Weights of a small GPT-style language model, trained from scratch on English Wikipedia: MLP 832 SwiGLU.
Each number is 128 + 32 x the weight over the matrix's rms, rounded and kept within 0 to 255. Layers, rows and columns count from 0. Numbers have three digits each.

# gate: layer 3 MLP gate, 832x320, rms 0.139, rows 352-380, columns 0-159
# up: layer 3 MLP up, 832x320, rms 0.139, rows 352-379, columns 0-159
# down: layer 3 MLP down (transposed), 832x320, rms 0.131, rows 352-379, columns 0-159
gate352:189154092137122076103137089096184097081132085071120106182104098136135150130079159153142152062091161107148191104091127105089119075054168166139154133150106089104072134128114126116062084156153121136105134053155186134107149107104058143109173188118116184079138137110117137162128119138121115131120093139134134114126066135127216101105173129063145140100102108136064131097170124104158087140164164058073110095140128122097134081210093147120147105064133137124114121217096168119172140063122077
up352:136104105124093125185115168149171087122099145166250112155093054146118084138186134087100169171137167128096103167183123168170171077160089104156156151173073142125126186108161091140123159116099145117105099123128101106147144136186126030060148108096151122132108145135143111123119146137131187146116173118116099049135143184149114087128164193127091140112094141185119135139058172124155104174047113147171137170149100152117134172174144061128121166133109143201137123163171118114129096142102113
down352:129103133070093128140146097140148113144087106168120163149167142091106109112119113097152132089122136097133121074109090054148070173105121132150108210098142148187080097110131167133152173140148151137109187134166231174101108115092096168118161097166123168114137115119165190110104107117125141126127132103124128129142158115174199065109132156159154057200155129044106142140156109097113170101171113149154175161138129117141141108141143181124075090137094161128152102125206158102100086153132187
gate353:129088160135072139141133128146202092154145098131155119116105074153112104145137171156136149134149128108093105117185074146132187119092113106122127156090141078150145149189136190134125117132130161159105173118137154116091046138106118161127091163152153148092156136151140126110070114182132086110124149081177113170153105089166157163124154187117183162115122128145181141173144173168098068163149071160102118107109132092108138142127139131112071124133128127149138124104151118101119132134117083
up353:117136132148155167121140112160122110173098136125112109135155157173134148169104124137125143203173139121122110136163117126112153111087148115109125113149170118078143114140060139055106047110096138090134102085166111104086120142187140120086099072114105124080129098109184156095145138088152130118120160068116131127108105153139106142111066164137128128154175054112122095127133121072073118104154123108137140132175137139088106153067129165100139118153129106162147148174128137139151138103114118
down353:130123131099142144092099118122058118093151097104102093098105160141108125094158121091156157148102109126082152119118169126123087151110120158154126128166105245120144120084163129128140133129170178141065132124129101161182124151132102105136138086117098125091110126095138160195152173148100130153127056114121102120146129124110115116073151046067086173173104166170140097105149149118139134118134098109157109159143093148151155130078112145123153124127138123098170133139123150113132104149077165
gate354:157119078172104119092119095140134068138114138153159075164148088103128160080109102122148150086096151145168151212174066123115064117165106088071109093100105085140148135101083165110121137114122154099153149102099154126137148108103169152121076139153140128188090141101142089182143107150082170175094104110080123095109103109183178118105132161121184116126082145155170164129183171209176102165101121128138110213146093113060162096119126146126089163117119090161110181116103139124121126173108073
up354:094095078106158114143144082124101043158118076132107102063057121131171109189131150138106089147171126079100097098108081172109148147057086156116167168122107112081170130187151175116106128136086096124183126109145102139051122077131113123113187112115080152132074123135092095141095146091144105095159111171160165189153127197108116137186143115109116146080090088130089149133162114113154152122127144079167170185111101176120154157135183130148147118084153130115086129129102154117154132151073181
down354:117131103118134057141103166081162121129157125125139109133135126097123095177128146089097115128127115075133121091083140135103143162167094100090155126126101073112124158175159120113135128106085087093118158135103081141139098163131108072119149093096070145100117147110158142083043159148146107146098134122183093139085131156071133141096146161149189125199140119141104108144051179041130101113196156183203101104175137109096111129110131089129127137104147110090109121108147127092094141113157132
gate355:132140119139087128143173126090164166123110134147147122121140096124132119160179145140099173107072155094087113102051111131142166155100067111189144097121190155061117115163134139102136105098138124060086106144096182195125116076112093173092079110088117168105119120099117163139113153098094116143080122095145140160047119156088047189046124167108139091128109181124126111155115137064155108149182084165133077118097137184135177061092123128157086122187168111149102149102089112106118095058123180
up355:195159138120122126152133174149151083073159103068104175174105203146182147113037182167108161162143161103083154094142036119195097121210116162073086128091154140175137085106099102153139110144118177101105121107174113129111151109092060177136142140124095110098083123120138088161128118095111086173117148157151142158075134079133116120132097152128163091109149165130155174115118158126170159128144111183095164064108106089137101080126119134127126189159144163101126147111135109165084103123109142
down355:137091152095214122161127124163148143188172124116124086111127079140155121136192146216152119152065178034141122141120046195120115110125122144060108140108099139053077128143074142104141137173170150167166106137094160161201117087135108153141133121082114112128109120104120126142192131150188100147175126057128101159159133133105039145099177116097106080132153091153106098117139141150128129108092169156182062076111178149117152086097140121144139086105095126109160136057170135134099162141145120
gate356:103129151134107103117097098086097147098108088119106152082149103054119133113131131134070182105094143116123119123093103098103107136094102104152113152095099182148117170151142109079131138139137087159142149133095136105141142111156138113102102143178136108127109079129129103127149171159147107117158138167133091112091150097110181119123104146123155152147146181115100103072149146107151139083102120123121052114131074123133126053126113137125091134154209144107157191137199122094112139123156100
up356:125143112161140124122131079128099128134115142126136163131142092129141103084122111117083149096135167056049133133104160163122134118079127127113105139132067146173107093162124111135080119156111114131134104103118110170177140128147130094139092104084087178098134150166153128109142157143098133101127146128165113139156179126100098135153172132091159177134114154110093147137098094129121170148131170064113131119120145072136103162095157108125071130129074093179180162132087138092080104110131135
down356:095197097127167130129088159092069067091084045119123137166134187085111058100118150174087079084154103135137082133184116106098119126152138147190174145107164111126176154120181070104101181108075148138078142095105121148169127138140150110173110128090156097146107159132158169029142131112071182100122119162060105114105134121154063134109165129189136101135084128102143074114147104093135133151069164153166135145168137090134092083132119194136070121114118157079132166143117170129164111088136128
gate357:145179136085104134116100121126147098151075163141109101144158076078101106221099090150129104190123105133132067181114073153089100107137146144099127161173120123158103112128117169097128131088122100097128063195073151099151159129156150127122134104131101170137091117167102137103033135167135115204106074134152174090126118105231116143089135100106144076130092155143153134114103106126164134114162160131116161088152149135166186079129108146107131179133079157135166115154180145106088114137136120
up357:126139162153050108095168093173136133083110136146154130153187132130088158064104144111069116148177139188125152089133143090150146125119100091134158128085134121168200104086161186139146148155070095175094122112175125174131101121094080078108138171155152057145111179045132123152147143200114143153148181157143049154146078163144167092136147073132166131136165114156167183154088116112162166122125134121130103133110135079098144141137117158126190099108076051090128176099130100129170146130123119
down357:136146148145129124139120169154128128189182124203156128167146106152170128109197149128047092085127152154163131106084142107127143106165194124143143098103076194132132155125112169150161105051137062110167129113092116162137148174147122125111146126111120099115141132160103109151124116124123124125091147105085127102106150070068172088086156158158164120127164091096042127207176164033165140209098130169119119115131157169158193213169117109131061127077174137156079113119117179108152062145167122
gate358:105143055138127191164094128088172124121126110116162132174112096181167173198106153156115201065189056104138107099105144099118131160096179159153114163071111181086169054099070152047121153118150135060153123158098065097167050167125055148102194134114169166070075124093086132229129114084139212146164116182098116136110210116145173121073141140133202166142098104089118068174115168120187089098114133129164175120158150140108117124179150073238174196133124107096127173125108160101125104174164117
up358:153148164079078098123110080099156178110161099148038151074111097107169146106125224061201143125116086092082108154106152180153194075207124062120118115211153133178139123142169107243053119203155170188057058051093167089137106128136135109169192144172134182102061146126092161109035184083143109036082123095122144106134150136146175154148091118038079141183088090129187084217132190101166155116051165111111170122255180145104098146140155093019071174081146096156121143159058086161145140144045051
down358:149128110157103125107109153123124107119149170112148128132109092119153091075101146103194102132111109050146091153110129133138160142089091143205115088126164133144149148131082157164073064165134174153155128147140094176110106104160137132161136117130096154078128107082106115153132108142078156088129108148151161117039179118146155112096143132074132094081120134133148116118118098130103122167110114159107106179196090087158131157129137135116140202126130110116089159168153074114107094099120113
gate359:137057133123141178082150129130177139107139134146123112110072118138165167140164130117179152081152114183121153157121179144092084129124109076107174047104139148129101141098195113118119103157139108112136163095094122131190121130112114149141143157139139120114069130100136077161160102117172110113142176128149069129151166167178165071152126156113142128092092150134133098115081091149073108178158130093114153100164159120091162112161123142141141187100100161099132143129089084111048093180096161
up359:140150098141071198144120143176138193197156108110090094119109165110127059084110070109156161115166155138137131194141174131120081130131093073127124138139148089144102133129111109195069148146093097123156080099114191081101078111204101111127090153094136070060112129119146115156129191163064101131119114154089186125107135105122144158132128143132094170153171139100106113097107126147116069149171140149128090141121193126080137129115170093118124173193157126080141131170085090143082137152224176
down359:120143132193073117100120111042106152041146129149116160136113066121087101092163113135146113119123158155118144125114114161053106093105128076095121063119138170141125131132173138137121109138163168157126121069114117152159098111144125148139123117103147110112121093091176111154141118094110130158126138111151098132140176162189169106147131143121179146117216114148133107080093191147164109152104112111131142135101136159175147094074119147133195157136114136155115135067201095130137142136095115
gate360:103111121093085088113098147138159114122091141124125093140137082090112128137161078138128048104137118121042150171140141098134110088152099123110139106117096137155207105109125083194089182117089118084088156105180104132128139127132098090115182167164166178161112139098132138158131161159106130147168093126132090071155143167136141167110124131154179163196073090151101167138099138087161145173156164157162147135140084168143117170090103109086140101140117098093103120164096109138204121123126085
up360:123097195142089143211124128134201136163120124094155082137120109113145114110111087161098143102115094156146070137166132162143145107158079140168126103141101136188142168097122118162159063107102186126058094086144151111139199147115151138096134201099120124126135198163089032208100108112157176101152148104151145137114145128096123073160153151126089095123095113144120089085122119166147130084097150153129128140081110150069149095136173116102129121126135094123140171119147137161137116103111128
down360:102132151102188173213143108107111145116153109120077128128181100133139163111143107139074157095110163123156109149161134137171149113126152129057156117134050092210115166134092167168109110030123188154156112169065165145151094159151121118120130188107099120121122076147126075156130124145087098107115128197144131148112120120156198063119170149082149091093176093156167185072146117131160125149144083155102132132107134121143070120165138129183122121144137129108168158147132149186102144111158163
gate361:125108100148148126103161122106118144124107072153130108177081077129111153148072109111165126147156108166096149097139145097118120135107090119104096112109101146145048123092138103096142079114133086137151164063099139120178155141110153147157090190141083106152147135140162079091100149188172135138140067097159158116088110172114118140083078134107129128156117145171111104084132114150158079108103140115122134125182150104129162091131154100161141146100142122085124113123148115099132156110072136
up361:057107175144116131102118151100156129156106123157072160121080144144097133122146142135109143107154167128128116076135204116121140112179160103097087175109157166123062144114093120089133080117166142124183173132124086145142101176124139141078123126119113147168106144125158120111123174137121179148127065114127130145176158173102108129085130147126099115100111159134167076160138135156081118112069145092085146104131086106182045105096199140123114134058128155087151141115092101130133111166135149
down361:125079135187122100111179118114106119169127121141148139102159110132084124174151120152120122153140090210128158094146135112140150086155145105154105132149144155187148126171129140124138136134129092089130156128094132144144142129140160106131089151065135184134104127128092153129123120129062151139113143100133141114093124099142191146141173110141126142100119119107107125141129124111114143141149132145125117100101122097093119141144174186076118073129127130132149154099129106114129084117160185
gate362:146106144146119116169125130100122207136160138134093155166095165125146091147118129073126155103085135133115128165122169103139129106097087125116078114084117135115098128078109193178139134125146183125098110077067102193134122104152091118091153160094143139118157128151135117164137146157124151082111135087106129132128122120075139148109077121140086153192098152170126131117101102119121113133149165141129147135120138142153130149116085158138139127145102091112115153137082096087112098131112200
up362:125127139109159100080093082186128086096126166114175076054120077127115117042134184150100123117122097073067138066123094146122124154104126111186138153083074156183119108161129157155108116153154179149118107179093176124115085176132079077116172165112114136132127122149085123083127088106106124140146111120111146068148149095082174100138082141077175128136159136143178133130150164130146178104072140102111117135101115139150106110135102163113208164105157203114152103092151096109128159079120074
down362:143104098160147096138119152131110178151186127140138105108163172113100118109162153167133137144092158108115157105104114093154073133096110097167126129072081138090096116079144144086121123173081116143139121104105151132121134158150126085116124115132142102145083143157172085160141128130130167221069095093118166175084051127151194173083128106134148089067113170150136102107135214141104150125099184122095140124094111157109153172154090120150130181130099117143118131125133180153154119163064152
gate363:111145065121116118088118123112183150145115210127182160088119161180139131097136112139139126098113105090157133097073082114160137080126128132113174132119131136102100134108086139146097155121140115069121171062155082096143139125123128105182115098144154153132137140147119095141131083120186115096136135165100084152135136134101057123104113158143139094132177134107072125132158121102138178104118159111083086103069083099143109116188138110147124104069116125125183116129136155165185110055073147
up363:129142096127173149123123108129138142129161151117131138159099138104146177162140100126124163094167071099120107148068099071165213115074159175071189132094131153099124129091078150177193116082145135111159179137170111079140135116091165117124111073088126134146192134139165153163122137161134103088145136150163104121154157183137112161133123167123104123123130174096133131175136122094135154157127119131186081091120165119159143159152098121130119099123149144187171155134141122138165125116122142
down363:090115140157102147152137100115085180186166156092114124174150104155166116158132166128094156135104140048119149097125173140087132162135189167110083153080082136079133156127137137082112103193113108164130096125058076113102032104124110126143149137147154137139165100107106179109165133171150108152106107117123098123086136124120080125111089169095172157131144058185134126092176088133137125116129212139106087098123184095198070136125172158121072156142128117199150139114121131102188142110137109
gate364:128121126142139110057108158122107059105151093087138159154105136131171113170140129120155154088130098139123114150087125108024123132109130135096139126138127119138131117127126156056136130154125103206083148159100165178142138101163132111142110117126152118134086150104139142128103108095123061191168145137062120132131107163131097125104115125095098163085077127184125150150110101102124116213137064041161168110103137137130128163114140124159163113090114116128137109145124143149087110156108142
up364:161192131103107074209115168127121184157164110119149170118127083163066143107120169164150094128067104132128154121090094147101144147129148172157166096117107130116188132113097103107137153140135098113148137128161157146136082080165111107153117144147145096184136094158098140078109157056117121180096113121131150124115133142147144102172121068105100147096133133117128141121165140075180080171136118092080116121143136119127106113054121136176145100158153140106133134110111133077110137118168099
down364:139171116111108133145137121140129134155104145135159154106175114101145130115143136147130125134121143103108151133146138155161102105132149113102106129092098136155126117171159089139107135141109127109136118087134124101162104127149133136109110089114119145122150150153110131110136158132144183113115120106148144100078132091141137111125158135140162134103118100114148115164139096162118158135162193158146107133137135135099155133125111163085108138116145114133122139119165104084157137086132124
gate365:155148081122120140195144160120073016170175134132199090080132097139170151124093135165064115169135135144109136167185117103141101095141113117125138104079145158186137128129133140104111110153157148153181150159137151157092109156107104136130133116122159152058166110153137133123109129144150119149127128165163157120053127117143152149102115151109192112104084133129187150106139141129136140109178102176130167159175153113112183140102111104151131166149168076097131164162127079112168168129184135
up365:099155143142111120100110093136086052133092163126086127140140106132144092108112128122137150130174103099112172151161131133128114140112107201085138120120117132150103056165223124190120120107151147116105146119072117075120130129111191066143143165165135111089175110097113090160091153114149135165137091097138077116178102132139106122121132125114164156092130118141163131161090115159138129137079141115101158136160195138134155169110126081128133112159167150124110090134145103021068181182143076
down365:134159062136156128140073131147081135157160187169128136122081106110154165131101101131147155056125159102145189187141144177153116151141128091143140123073155143161114119084087139161138164128091186171128147169096137095091129176117125114155139113227181082035147138070088069112162170123195112129162107126100106120100088136135126138121162092086156132108138066179154192147153091044128106163172064146075139142169161127102176124127117134084066162196166159162131126107086077086091117173085086
gate366:144162105117106108155118093083175139156131106058141099137170121078173101123100134121087112089140143144111093098125096111189162122124110130142122148180152129106144138110116171139068127112112097148074125164101111067111130124144167143188162084111121096124154129154065160171153119137073106143091109139143133079169121162109108125106130164160127136127090077141063163095111128105070162123118115173131135094156175163123106101154130138110161050213117081134173100134173104135155122123156127
up366:222168137149153093172131128107119141104136107141129097133182070049166182126119144136141165083144148152117174081101110143103138154117117153131107127127138169092130154116090121087104146066155107143101096154136152103198058081146130097146129198185161152121107114185093142136136072096137147140102141119103176079128110163137053125081141157134162110175101092166075183145138128115102105136175138170145127129125154161114114129134125118068111085122117094119106091128150114173066000154102174
down366:126179146122105141107166141103148132104155135098128088050179169081134160111094134120122157183140116163164121091113133166056143079111106173136174172156185114117105140096132110129173104122119162148140116130093128144129117093064148067088112146160138180092097194134172106131149103077097117082140138067132144108132143125116163149148131099075084119137150164105108096144136104148086131128091040119179186123129085134096077111140072197145107095124143130118107108085074129124136145127148146
gate367:150134134151108095150132095089125133151126160134147167180115149056122213079147166113167095168114176183170165054161089112097110132124117118107157077155149160154117137185122148147147099108089141142123107154135168089113089080175190110155090094045106155125091121138143064184104127134154128172104101112124144115092131146090064136071117121087195129103161138113136139153132156118156119108119190109124104161114083083104096092156156137053123151105108118130126120167073090049153106102117115
up367:174128090091134127133108113170182127094145133125112152085127167107107058156191071091133089138110190097082150113096127116124099131129112122109189129169138116186196121115062093156101150073094148071142151173128092058127128182103102122190106119105171137116089116141166088164147115168157105096128165104150105092120100103116145096115049116073107137141137155124093139104100135086148108100174057128193113071092110145119113172147133111161065129106120117157096089147143092152108139146152147
down367:113143135168082183094118074073092146109124128107115191116141121118094128136146108148110175113140102120141122134159125155169179125124155169131181155089112185118179109156104147140094111162131137146122133131164141152152103148135094167087144112138119092151108093151106138165114189092106086149056099087110119161124116129124153157072130140109096141153146164137115152141121096112175110117153145134137127097099128178101105118143151190175166179122151061198156114117150119138128119125149152
gate368:122155141131098148145096165123117112151092114115125124122161085090129087071112117107090097050089106166120103125197133102136184131083103128139092132114121135164102133090161112054088145134161175028121168156120106120163149145127181109110131086143178104175167146122144088143063177132142184089101140136115154178116118117201153052143111130137165087148099089103088114133062136103150147107141158132141130098132066129147132127148131102136095121131140154139117092158118145122131155135159145
up368:166123122141107145162141081161144142086163124129159132108142125140107127181150132121108131065104141099091116113076109088099133165141152123145149131181104068107171136121130120165153105118115113153206131124194160143161134113050082167139157103125125151108151160124155126168159157076103182093068100154104097143099104136163117102111134177105089093114122160130145133052186151110099108112125111143116068119111182111150169080151147124133098110138147093129127128130160155164120090049135158
down368:174123125166157140077171166087117086121114139160128148099128138095123155050189117153135129132151155125128156129176090127097149096062165058118143134131117137156112077150139158122180108090115097125126097126112129075131075091144117105076142140071138070132097159105130109119132160131148189108143152070104065137091155119101166132114084111099079135104142076133132135138102129147132145059099140114113136148111130182112150181148164136144141116145133125143128128137098145135088164179161100
gate369:144138095126112154114087074167110106146137080122149155096149161179197175132132122126089152094151153076106113068150167166094102095112174113130180153133125136162092107089128108143139137148114146157031093165101064098110179166139145120172177126154175187083123123129039115148102095131095126109144113087155042086140165126131168083119123097132107143135114143064133121064087095123159219135184150119117146182138096123090153104124096141132167090095089131112153166102135130155140109104137124
up369:092119175118100157079161147139081097111083047111097099150139061126078127170143220114099141072130182132075159125141127149142141169086150132111114096144147109083110146115158089144141183127158119127153124092057141119137092130096129152125181139080174086140053101117153129132185109125207094171107119102086139145104142102100146138136167123132075168149096170089161096144086140057054096162086135132118159144107094173062163164105143098115144114102159169119084105090095065132173087113092117
down369:180165087151162198121099172146154130131117147129134138093122145158149123128170079146129098135203128092115089121136143093152128041157148133140123089132032137183164119158108189133048135111136108148140098129146137101133085107104119113155105105140141117054136152125134165144086158100128095105159127117176141121151107146129104169195078135098145158164159066123114157087142155187069132147102156112129140175126138137162152161119135136125093160144134136108159091133138097152118131096127133
gate370:114174142097096113115154118116116155097143123182106158131124155170136132073101165131140092093092138127192150067142104149070152127117137142149127132155111117072096131105110091146116110140154103152159116108121139144094109149100126181091101119153167100102114093100178179114114139138141155155109090084129150128115151171149123131121103092086110117175115103134075137085178133133113108105160104160130116160102165179178136157100131082155157099127130103126161133119114172124155150137117104
up370:104097109096138172140127083149108133083125165113136132129084117138076152086143154128140169121170121130140144132148137117153067148116096150172106104163071109107134151117128097111149128128105139143101111129113141137085134101134122126152132141111157171133148131140064105154137059175104135130131118132122163121141120098108156122122143136147135101148130139106123113160161137133089104073129177066105113105119135145118137119075113119116075048135063129127093133096128102128106150108093159
down370:125143156105127128128191139138121145110119085161159140147102131108141163123146149087171145077130111155144147105114134151103130163143112131086118172126101108107074119117128174108090109077106116113081165145118105125134139114153106117127171149166167128129119091117131167125121119139120138089063109083125130148099151157135123104157083087111135160209133111133116143095132161135104124094175111116116120171124098135131165140135110041154122172119133102139140122116155130135130149077147108
gate371:121157116135191157149139175129138143174175144123161107160211121129109138079117116125136108180093122115121142108115100125135074114111114110139144102149113126152057135148105107095117131147114095144129110117141153140127134185101006139200077140072173094160104109169141172088074125146096137124163130099186125089148111203102094153126133144094178104084108109084141127082106214095137133141120137144156138104139150055082108121060175175072127098152178121039183165120118127155150144183155125
up371:068181118125108115144109162102107153150102137147130125131135201007137063135087132085081095112095148089173158195110143108094123110102176151174082127104141090072144073099149098144098146098202109188119141121187171165106129129143144108097101102148148156107106086160137092161138152118189167211148113113183084081143077141118116155104102118161149127144173100151138159114088091110141112111144143152093151141168159153154071111122134070126048120150142155099151165099067057124138170108132116
down371:102093082096127142117100103161125161133142095074113169098192143157108133184146111113141105161064125164143121149153098158172124099160101133190136076111109109135110200100101178078126103087068129096116106132129135112140105128095072114128114080073116109160127144164140181112135142179129106124225158137125141144153124061125161176147120164143113190140106148056151126104128146098144155109124144154163115101180134106195080107113100187123135113103177145145159152137079113152106146118171079
gate372:139097119188168141118075131153190131148152126106180074128081122119108209098100115145098139101133170119099096134186133121094037085153080229122166169165139096100126152087145131131160131153137151143077177131137098149123110173142153160176135082147121168170085082126058127110092136059123182081126146167121141150114126115075153164147108136111156082053145129125078161106107142136165149145098087146135108140112133152141108095175157111135111152146090105078102113079133172116074126155127111
up372:148132143140100212130087208103123182122124172179122070080117160109125100066145171139153129074130142121167135172082124096123117127224083176137149139153200169159073160146100156093138137132190121120112165083194137156103124160121172152131140094151108134133134110050133167116156175107114111109060068081127171156129113083112157087117055137147131128083129112130171144099131167109097099215100119118182135150130207059058127159112088144138180129161134078091142114094112132180125145171206247
down372:098145119107149102162207073115162192164175159113124107122115106121116094140102186109136130147135176148063103183200124097127089098194158140163115153088131131096115113099095109113150164130109130144116158090116114073038118102163141152143120120156131126125121130139154156182121125137119136116153155074090166174134081199119111179163147106149149145112157197109126135058154118081175148122153112108118138099133120178191122144101139145105136147083170161224139141116070152141136189076118059
gate373:136129131137138124132107054104141119150156126127166184133122086085153131153116089127131174097096158138119176106164127147114118186145104115137157132112142129118108109140129116136096115125158070123129166147139140117168149132090138089135121144147085129138114126126185103113166135146133127128144138127109100149037117094091181145140114156158107120102072138060139102099141061120180156095152039166129131151101100101175126173081143105148152181117137171130151121139146093115103097174053151
up373:134065160136161133088112196115164169125137103170110128165118139141166106098124093179175110136114138146150104087126148098122160145105197127138162074106087060116109135113131134106174146115130146143084105070150131169099126167106131123045078115118176132091111088144076160130107127135193068112105128038149125137150087077115136152173052070116156157123094107114109141095095196085072130106103139150165110153151090162167120134176182066130072141130097134178102167122109109080080143073151112
down373:066065096139163069119145114096160115156081122143161115064124103145173137119084128149156122091107129147166162098147058043098131165074136105192137139109158111110070071118153069156141109072116142116151144130175148143090162108081127100111153157116072073132135158062163117158079133159149132127189162146157160108078123185113122190184151156140124136114152180113097143109130102137088083103144113070116135184047152118145123137165195098160159115129111114084147081111123105180066124151125194
gate374:130101093079091147178135103105164099153136113140157110085114138157166070099098102121128083151151040132138148117137156125182099084132187077140111155169115073183116133103201123121111116137100158109139130132141170127071148113132123112097129065069148115091115133184115111070161102135089130160164157109091124127123120097120103143146169166141165081116117044153120075152115132133093104090157081099123136133121111126094142157132144164104169158160170130106092158133100140162130114112079115
up374:172066049140127150183161155123117091133129134171115134117107123146169108105170061099141121158106137153065158104195107127130127141117100124137194056126166167166121070112129128168178154123161130174082143173082129157141138083164046130102065174148108149140113103118215139124058143097089158117135152140096164164136099124141124180089088075110063080139175148141171128084174065084077087048072155191126140141103129117166113122142104175115127135076160137097115124154066136175139143150174129
down374:155091105201141185138119148077184089114151117140116192178167125191121108160133113105085129163164081144074089156149126124108215110153092140125125135081131101168132108111153104246106153126137162137082136096143108144120205160139131197086129146142117085159081121118128152134100119072103144145188145119096076106137103205149085172130113150147129155064208103137078165131170066117137158150129117166148178083137131087124138098116096084137100148146128122186122120145144183108109103150153140
gate375:067126150144130117184137126099121078125125145103162149109147153127091096109082145107193111150125105098107123149158100199104121114161108148138082112095060109171186126108114095152081119122127111072150136102104106158084046159133159130097112086167124089139114098133112179146100199152137133074139149115177044118130126191186212111116186151088172147130107104127150098128138152137138091137148078073053172065198092084094099111148143097074112142102084170117167182173173117151122182080181123
up375:129128182152134125113188177141145083156130132143114129085172136143075064052081151145193147100176171117099143136105104115115077121156124095059117084184157041183173164113127137136140153132136180166169155069198143163114092071119122190129143078123130074121076097151101123110139195192106151104093150142181142137151088174100154161108149077077148071123071127171214152103142065098076127102117093111098140114188116134124177108170125142107158074134107138144103116086143163182115167147147138
down375:104157155121084105141099068132107153098134152101135115102175135080123159197150118092099104141163165106104136146109062152151078143129159152059090160122163176108132075139125109101152109093130160099134112160099189107119127134164131182084123120059151119168098178155152103100123097181159115109171177140134156156161138106136068125092109099113103171190131127174198167136124100145125114087172090128098160126137142138153144129109041106127118172142153139164111126134112131109146096191103070
gate376:112108083101155115103125100124146162070133140143119128123102081110138107160150098081079173112147130104152127155166177069127136104143152148022087154146131138099088117110081129158119138075197174126120135179164146145116109084104173099096120065100133126150165118100152092145084141065073150129106150126141154108091154152113166099063138140109079114055210123110134086071157120116153097142113098140140096113113087114087085131150092085076166098165158106094147207077098168120168143173088139
up376:143156069158147126099099155071149133150092151168148111134023130137128157147107136068125206054138101142170125156132160094136140080192130071085143072175187112106093102174075073117133170112141113167122249091169164090130126087098080137127094150151179133137128103146216114131079161101170117115142139115126195106077120171092175139048147202036134105074212129119148144073153085165141170151120071105147189116158110170098151083144014092090156130165129106092183095142132128171217199131099143
down376:069081112096106108099156119152183137126136154119144117135122138091126161138113119132123128080152107164136122120076116137148093101151142151120095164088125101037149162146182174172103112121083140133155116145173154140170130128116085120084144123183162124124138097165136136089190139133181156149127122069135174122166157144118141188157089132156103115135075157127110161106169125144101124164166163144090175172111100168106151155129137177101089152093149200100113131101105088144141097130142158
gate377:128112145127114158104161154152150144074182144054117139079095111118114127094192170138127142111152124126116115114120205131115165077135108122130128171116179131184121128169085079177146116096118151146110127110144123165209077091116122187126122201136150146132103064137129153080074123135137184115074147077100146138186172110156129213187118129072183121085148088174170048103112096068160150148098176118121164147144162134132078094153132143077100141160141132185136138133160106092130113116155153
up377:069133147198097118115155136161093096077131179153138140097183113145148128077055136114071120128152156126094122138136112137119108113129148121064126160082159179197123122156151082143099096109141107151135158078082126121087155097123113154096133139208140194099093066150084146152141183128152096134125102109036101059194174161129121150101089145129150111143152047125145101177179194133185144120093181098143133166115129117079110068139140116157161166120137076126064129138146128127084140080191115
down377:153117125158057136127124127150159139170117160152122118149115085128111097127118164196149199110149155120117091155168050133075122170118171099137167147098151132112128157099132073120141115135181105118098148098120120132134100090188159118118125121151079114114158092081109130134075100148136128092124103054071124152146097157140118115111039106086126153121176105114078079125149133220085115150117079119172106111169176071186108146144147123133139150154154078154138106115105160145166112091172161
gate378:131150140103092158149143104200142148125179068134092188114157126125120085126087108207090125040121102091120114116092159130100105101142112138151109142140127092056121182093146070146129139138098098146145147162079148090138148120116119107110104111155149138143109123168168175127116157151096106097108152102122109059168175120082069104118085134157123108181112089107106141131087189113167139147070169163147153126089172122158101140155091149140075109159167149132098139126139095114067137132159051
up378:153084083177154127166187125129152116183128179143143114176143166114113136133066055104081054134120114112154126087128077147135104130076084154154140143138109069153131096122142115131135082115162147136153129086199122146150100114132121110088157153115109104108146151102145099162138166101123118156131142114095085164137153094133161130143200121106089170148165175143105135129144161124091144144077151188102132157179132059152102108077073144157134115155058181127109059170124196130137134169102105
down378:139108095121097129184124124084146133157170125156140114129129160123047145098141169166158090176093084149099123089172066133128095074133110119117089110084169094146083078129188161092141088084125137134161141107170073159087180126135106115133145140182095141074120126141066120154138126077123128130178141112125096168148148081167131089136122181041122137105108167070109090098143132109119091110096161160148156142113144093184059119145133149148156118123106152166123093126151128148118079081136145
gate379:138186143126148072156172110108132177109119129083195183175165128077110113097080055194110144068076108116112181137194147098120170115187141191118069152171102157179103145049110105131092129086075121083181207153093092138124110086111140134169090151142112087165081089141149165163109128080174135113135136163109116151163192135199061050105097134146128090151138169162076123146080123156129103164125134143109171095154118079131128160138092177149126136155168167136161112123075179120168117151146155
up379:144117152100093154129110157206139182129120171147088071124132132187138096156214121112100128119120152104174130109048128226112105114026135159157157050116153140178199169116125107098122125131139164186145156131125112133139150148127069152148104123156169140114123099121116107148119140077106127076105124105127154125103116183061117152152084140112157172127141069067130145110075114143166154119151135094124143122163110116138113118159177128089107159139162102151180180148132119145112155104137086
down379:091098112154157149131142145139117053138073095129182128137104134154115131157118187134121102116147132154157118164117163092092149085117120071174116139111156145129163121130138172114084156124173123165071163142140105103097141200092135108088130086121170159131139125133121098067139180140159113153075109177084092093127096148110080169173096090078130140149152124141222202144075158142187122126113105097142108082079144169138100094160164076174153102088094103114095070129121154166087124154145098
gate380:114110088096171129151134105160049164145084157064134147128157110111178129108142112124126131140129124173092150145124131153146107112089115149105094151142108089150130127115128090183161141125064126158129165107161117152095107111138165160110122161135098205159200097127144133121137146137156135112141063185164084042157126115078128153181137091096114091122171105122132158107153122128106067106095118137187089178176152131141132149128138078097158127097163119240132123156142166108171088157124106